Weights of a small GPT-style language model, trained from scratch on English Wikipedia: width 128, ALiBi.
Each number is 50 + 15 x the weight over its row's rms, rounded and kept within 0 to 99. Layers, rows and columns count from 0. The size before them is the row's rms in percent of the matrix's.

# down: layer 3 MLP down (transposed), 384x128, rms 0.174, rows 185-209, columns 64-127
# up: layer 3 MLP up, 384x128, rms 0.187, rows 186-209, columns 64-127
down185 098:27 82 51 50 59 63 60 39 58 27 67 36 57 40 50 05 41 53 49 57 34 59 40 53 41 74 66 55 51 46 57 67 64 63 50 37 51 63 36 32 50 60 34 78 60 75 62 33 46 37 53 81 59 42 47 60 70 28 52 73 32 51 55 71
up186 094:62 69 38 31 20 59 54 44 38 49 43 42 31 57 53 58 32 73 53 40 82 30 32 52 47 19 51 43 43 63 62 82 30 49 46 42 48 62 66 62 25 21 32 32 54 58 32 48 53 23 49 52 74 49 69 07 69 45 69 46 43 46 72 51
down186 084:37 26 87 60 54 38 34 77 64 62 53 42 44 66 49 38 66 57 12 38 46 48 66 44 22 46 44 59 25 45 50 49 66 49 59 42 47 42 38 64 57 62 58 70 40 33 33 54 74 66 40 51 49 49 53 62 51 49 75 60 50 60 48 19
up187 107:59 42 70 42 43 55 51 52 48 67 40 70 58 51 69 44 46 61 60 37 49 60 62 56 36 41 41 31 41 42 40 21 95 53 50 62 82 43 30 39 72 51 34 15 42 55 80 44 59 45 35 53 52 48 49 50 66 50 51 40 47 57 45 37
down187 095:58 36 36 45 84 57 38 54 57 37 40 47 59 45 11 50 57 36 73 60 64 50 36 33 55 51 72 48 22 36 45 69 57 30 40 35 50 46 64 37 35 72 71 34 48 49 52 71 69 37 71 47 23 30 52 72 39 48 34 43 50 58 51 15
up188 100:66 33 57 90 56 24 62 78 44 50 33 57 19 64 43 57 63 44 47 25 28 70 42 66 53 53 48 48 25 68 44 61 59 22 39 53 35 59 57 56 44 66 60 42 49 36 46 37 17 45 52 67 51 56 29 40 46 65 64 43 70 48 62 57
down188 093:39 62 47 68 51 38 37 34 64 51 27 65 47 48 46 46 72 50 43 22 29 41 40 49 22 47 68 38 26 32 73 69 35 65 38 39 52 53 63 53 39 58 60 64 49 54 62 85 30 54 51 70 66 43 62 50 55 35 56 33 55 81 51 71
up189 103:54 25 25 42 15 42 26 40 50 74 55 39 67 62 46 66 36 21 66 75 37 50 55 54 45 41 50 41 52 46 63 71 27 58 63 59 56 25 62 33 44 40 45 56 39 63 58 64 39 75 58 47 43 76 76 64 63 35 42 46 58 50 54 50
down189 104:41 33 47 28 80 17 83 59 65 33 64 30 53 76 82 45 50 52 57 42 75 41 56 54 65 45 70 30 60 68 50 24 33 29 46 44 44 52 63 51 59 73 49 36 57 55 33 46 59 33 56 48 36 39 26 73 38 53 36 50 14 48 22 48
up190 098:54 56 36 46 43 67 49 77 48 58 36 50 39 41 53 40 24 62 69 59 50 69 46 65 66 21 42 50 56 35 44 50 62 39 22 54 55 31 81 49 62 37 70 53 50 39 40 53 71 65 35 66 48 63 76 46 46 58 39 53 54 48 69 48
down190 111:49 22 25 76 40 62 56 26 53 31 30 46 33 58 35 64 79 33 54 94 79 70 47 40 57 46 54 54 62 42 60 41 53 34 52 49 54 35 40 41 41 54 53 57 69 47 52 79 41 54 66 53 57 35 40 48 58 53 74 60 53 66 13 30
up191 104:53 60 50 89 92 45 48 65 42 39 48 48 16 31 37 33 44 60 80 44 67 73 64 52 61 54 24 29 75 55 56 64 37 32 46 51 63 37 27 48 58 37 65 21 45 76 53 34 22 41 45 53 76 63 75 47 52 58 15 44 52 55 51 51
down191 108:52 39 51 64 41 43 57 69 64 68 54 38 35 44 60 43 51 37 39 40 37 84 93 72 44 50 76 51 55 52 40 58 73 47 58 22 56 50 60 51 50 56 17 32 58 58 85 71 56 39 48 38 78 43 22 43 56 36 44 57 37 78 45 32
up192 101:50 39 47 39 57 68 79 62 42 86 55 30 49 48 65 44 52 50 49 52 67 41 48 71 66 61 53 67 45 64 34 53 47 38 33 92 51 33 34 52 52 69 52 40 68 64 69 19 42 46 65 50 57 43 34 17 75 64 64 33 43 57 46 44
down192 103:67 13 39 42 81 42 63 57 62 21 81 72 55 49 61 52 23 83 73 55 38 52 29 45 45 41 68 55 68 60 32 70 76 48 45 64 55 78 36 38 48 61 41 32 59 67 55 46 56 26 39 47 72 49 32 12 54 45 53 52 57 50 43 60
up193 097:52 49 42 50 71 33 75 28 19 38 89 57 60 72 40 55 49 32 29 55 49 49 46 48 41 62 27 43 47 57 37 49 65 56 61 58 66 54 59 68 60 53 55 60 40 36 41 24 20 52 37 47 37 67 67 90 74 37 63 52 71 79 48 61
down193 106:28 51 54 71 54 44 45 36 69 32 51 46 49 59 52 41 41 71 63 57 59 19 42 39 44 49 58 35 64 51 36 32 61 52 47 52 42 77 53 48 46 27 56 33 73 52 55 61 37 19 37 46 67 84 72 53 46 58 30 54 71 58 32 59
up194 098:49 45 78 41 24 54 26 52 41 61 45 75 56 29 61 48 49 47 60 67 28 75 67 22 16 54 33 49 63 58 42 33 35 49 48 57 23 43 60 48 55 52 37 61 51 47 36 45 58 56 44 67 43 25 57 71 66 62 60 46 58 46 56 58
down194 091:41 42 46 46 46 46 20 44 51 37 66 51 35 56 62 32 47 43 37 05 60 39 54 54 63 71 50 45 72 54 46 15 54 27 39 77 16 68 50 52 83 19 44 53 69 54 38 62 63 51 62 59 71 30 59 29 61 10 35 61 53 23 57 48
up195 085:47 54 15 46 46 21 35 58 29 37 50 33 58 57 58 55 39 64 42 36 66 61 27 31 48 42 66 58 28 73 56 67 33 37 59 35 23 40 44 44 42 51 60 35 42 46 72 72 28 35 45 71 59 60 77 53 39 28 30 57 53 74 59 60
down195 090:41 36 43 40 65 37 21 33 43 35 46 48 49 58 46 37 49 35 49 37 43 41 42 58 43 71 58 44 44 22 37 61 37 58 43 65 70 52 51 37 55 38 31 51 56 37 56 55 51 50 81 63 53 52 49 43 42 72 38 51 14 42 29 39
up196 101:40 53 68 37 58 72 26 41 39 79 21 70 40 47 49 65 34 52 46 51 41 74 36 62 38 49 60 53 62 92 70 83 25 43 60 61 69 38 64 46 45 46 44 23 39 43 46 31 29 34 47 57 27 74 76 49 53 45 60 25 60 47 35 40
down196 101:79 62 35 43 36 58 35 72 45 49 27 20 35 49 21 68 63 65 33 39 54 49 47 42 66 70 38 46 63 40 56 38 48 64 45 38 83 47 57 47 72 37 63 40 47 64 71 35 63 45 44 42 38 38 47 49 37 62 54 34 49 32 55 41
up197 113:39 62 55 42 92 51 51 66 41 55 24 44 37 39 85 63 24 30 35 37 41 17 70 47 34 36 70 64 67 61 46 37 51 28 46 69 40 30 48 45 56 50 50 54 59 29 54 45 32 42 30 65 33 59 72 33 45 65 37 36 50 48 46 61
down197 098:43 71 53 49 58 68 46 23 73 61 36 59 35 57 71 56 70 76 70 74 28 67 50 40 60 56 70 34 67 41 46 49 45 46 52 66 49 40 68 52 63 50 56 39 53 67 55 76 59 56 53 42 44 45 41 44 62 78 76 72 55 38 57 42
up198 105:64 32 57 45 32 42 53 60 14 35 38 39 44 38 47 63 49 63 45 51 76 30 48 32 67 60 43 32 58 47 50 72 27 68 46 52 65 49 51 43 32 29 61 38 01 60 52 49 44 99 39 49 69 72 50 27 65 48 37 55 40 39 83 54
down198 100:75 49 48 28 55 40 47 69 63 55 40 64 65 44 56 39 31 79 66 49 57 65 51 61 40 57 25 61 43 55 25 49 42 34 44 37 53 41 33 56 45 50 82 93 52 70 56 44 42 38 44 78 41 34 67 64 28 58 24 60 53 73 35 31
up199 112:48 34 20 44 49 70 51 68 52 31 70 46 43 23 47 15 46 58 49 70 40 63 77 59 44 33 48 55 23 43 35 42 55 41 50 45 37 39 56 60 34 43 62 59 41 23 48 40 45 38 45 21 49 50 57 59 56 58 45 51 28 51 73 56
down199 106:44 42 06 54 54 90 34 49 17 52 30 46 53 80 63 31 31 54 57 50 66 76 35 42 29 51 53 70 69 44 40 40 43 61 53 51 37 44 65 43 71 59 44 27 52 17 50 37 52 40 40 49 66 54 87 56 64 39 67 43 32 21 76 44
up200 102:82 66 61 52 33 25 36 56 45 65 62 49 41 45 39 56 45 70 33 46 61 37 54 40 47 60 59 53 43 33 42 53 45 46 62 75 73 67 49 47 44 45 48 36 67 50 52 25 57 43 07 61 59 53 28 72 52 54 41 52 69 41 99 36
down200 100:73 39 47 61 45 40 54 60 55 61 55 86 62 65 69 35 19 11 46 41 59 50 56 47 52 47 69 42 23 40 35 68 44 29 50 53 50 34 55 72 39 57 53 80 52 15 55 60 40 49 66 46 31 62 55 60 65 63 71 37 53 54 39 64
up201 097:50 17 30 72 35 45 53 32 50 52 58 53 44 27 36 47 55 57 38 44 45 70 60 66 44 44 65 44 44 44 61 26 75 46 65 35 60 51 57 36 55 58 26 64 62 33 70 29 62 43 73 60 70 58 39 66 59 67 31 33 38 70 61 81
down201 094:66 55 41 46 67 36 63 41 71 31 41 50 23 43 68 54 55 76 38 44 54 25 42 56 50 47 54 43 37 78 43 58 57 47 39 18 64 79 53 44 68 59 38 57 47 43 44 47 73 52 42 36 38 47 56 65 25 87 52 52 56 04 52 32
up202 113:54 36 56 50 72 38 53 50 35 59 48 44 48 02 52 64 40 61 76 47 46 59 51 09 63 79 45 66 46 28 28 49 61 39 47 71 52 41 66 71 38 65 71 25 19 55 48 55 45 16 76 65 56 58 60 44 60 61 34 63 45 64 75 26
down202 098:44 79 55 30 46 42 60 38 72 55 58 41 51 47 39 38 75 48 19 38 27 32 41 59 46 75 29 49 59 59 56 46 49 56 46 30 36 43 35 69 76 50 49 40 49 46 67 45 32 73 56 30 25 59 65 69 66 25 58 54 16 46 51 71
up203 101:58 34 60 32 79 44 80 75 55 25 60 25 45 54 47 77 87 41 32 59 70 56 43 61 31 35 46 60 44 46 35 37 46 63 50 65 30 47 60 40 53 40 54 69 62 71 40 60 55 42 40 51 38 45 39 42 50 74 08 69 57 48 79 36
down203 093:51 65 38 70 58 48 37 57 77 54 35 48 73 49 52 28 67 61 73 51 87 61 57 46 31 57 68 58 69 65 37 36 48 36 36 52 66 62 20 30 27 56 36 50 73 40 28 46 41 52 49 52 56 55 39 46 62 52 81 49 49 21 31 44
up204 096:63 08 63 45 54 55 86 47 37 46 71 49 40 49 34 41 41 73 56 59 44 63 50 23 34 50 59 63 58 64 33 35 29 40 62 48 38 61 50 74 48 61 53 43 39 45 76 38 65 43 46 64 55 56 61 29 47 27 52 43 40 33 54 55
down204 099:43 44 52 86 28 49 38 34 55 35 51 56 67 45 53 49 43 53 22 30 63 43 66 43 27 34 18 76 69 54 43 72 63 54 27 54 52 58 52 43 47 61 40 57 54 47 57 31 52 66 33 41 61 48 53 65 75 66 49 53 23 38 43 53
up205 089:61 40 69 53 31 49 56 60 57 67 47 46 38 43 58 58 46 56 65 80 68 55 17 44 63 40 52 49 63 67 58 37 49 36 47 44 43 39 30 41 66 55 69 44 37 50 60 48 72 53 26 62 52 45 40 66 50 49 73 59 54 63 50 40
down205 101:54 61 19 64 64 49 46 59 55 60 55 59 54 32 42 38 27 33 30 17 39 39 74 57 31 70 58 41 37 42 40 48 61 57 59 68 55 45 64 55 44 58 30 66 61 46 46 39 34 35 71 51 49 47 37 19 63 29 50 48 37 28 46 60
up206 107:54 61 42 79 14 31 50 40 41 32 57 46 56 38 42 58 64 34 55 48 42 43 53 32 28 46 34 62 23 78 37 40 74 52 70 41 45 79 29 54 39 23 67 62 91 73 53 68 60 43 37 50 68 63 68 63 46 49 35 46 50 51 56 62
down206 105:55 49 37 51 60 43 60 57 68 54 44 67 28 57 65 42 56 57 70 48 82 47 33 66 51 46 30 47 55 47 49 46 45 84 26 45 43 55 33 46 73 65 43 50 35 60 48 55 68 55 48 53 44 31 65 58 51 58 40 45 62 51 43 71
up207 095:56 57 63 60 48 60 42 61 47 12 64 29 68 48 52 47 68 54 35 59 61 53 28 56 37 57 40 62 53 38 55 50 73 69 53 76 50 29 45 54 70 45 56 41 54 66 49 50 55 53 36 46 75 52 28 53 03 35 60 36 64 46 80 53
down207 097:54 53 49 28 61 63 23 43 45 67 53 44 50 60 59 54 62 78 58 46 47 55 33 69 15 18 32 38 49 46 54 34 51 46 47 28 64 54 43 29 45 76 42 60 51 32 34 52 31 25 61 45 36 57 52 38 70 57 46 48 53 34 41 42
up208 107:64 55 55 53 63 44 56 65 51 43 52 57 41 60 66 42 17 53 53 57 33 56 54 50 63 60 74 48 42 53 45 54 54 52 51 56 81 60 37 37 46 55 45 50 37 16 47 40 35 44 46 67 73 45 76 45 65 53 55 30 29 30 53 49
down208 108:50 66 66 56 97 53 65 42 62 24 64 78 51 57 41 39 41 48 37 55 34 40 49 36 56 36 46 51 49 52 58 56 19 44 51 35 27 37 61 42 47 36 40 40 58 30 81 62 45 59 53 25 27 33 44 41 36 86 54 54 30 49 42 37
up209 092:32 57 18 67 56 17 59 70 33 26 54 62 32 43 72 97 49 57 25 51 39 41 27 52 25 44 70 72 45 50 77 62 53 43 50 39 38 32 52 36 50 43 62 43 46 39 57 54 31 40 55 28 55 52 55 34 66 41 38 47 35 63 63 49
down209 090:23 38 56 47 83 40 32 63 63 38 50 36 52 42 46 37 59 46 47 28 43 44 76 52 51 51 35 63 43 52 25 65 53 80 40 22 69 58 48 60 49 48 77 25 38 46 65 29 47 47 39 42 38 43 63 37 26 63 39 31 56 49 29 50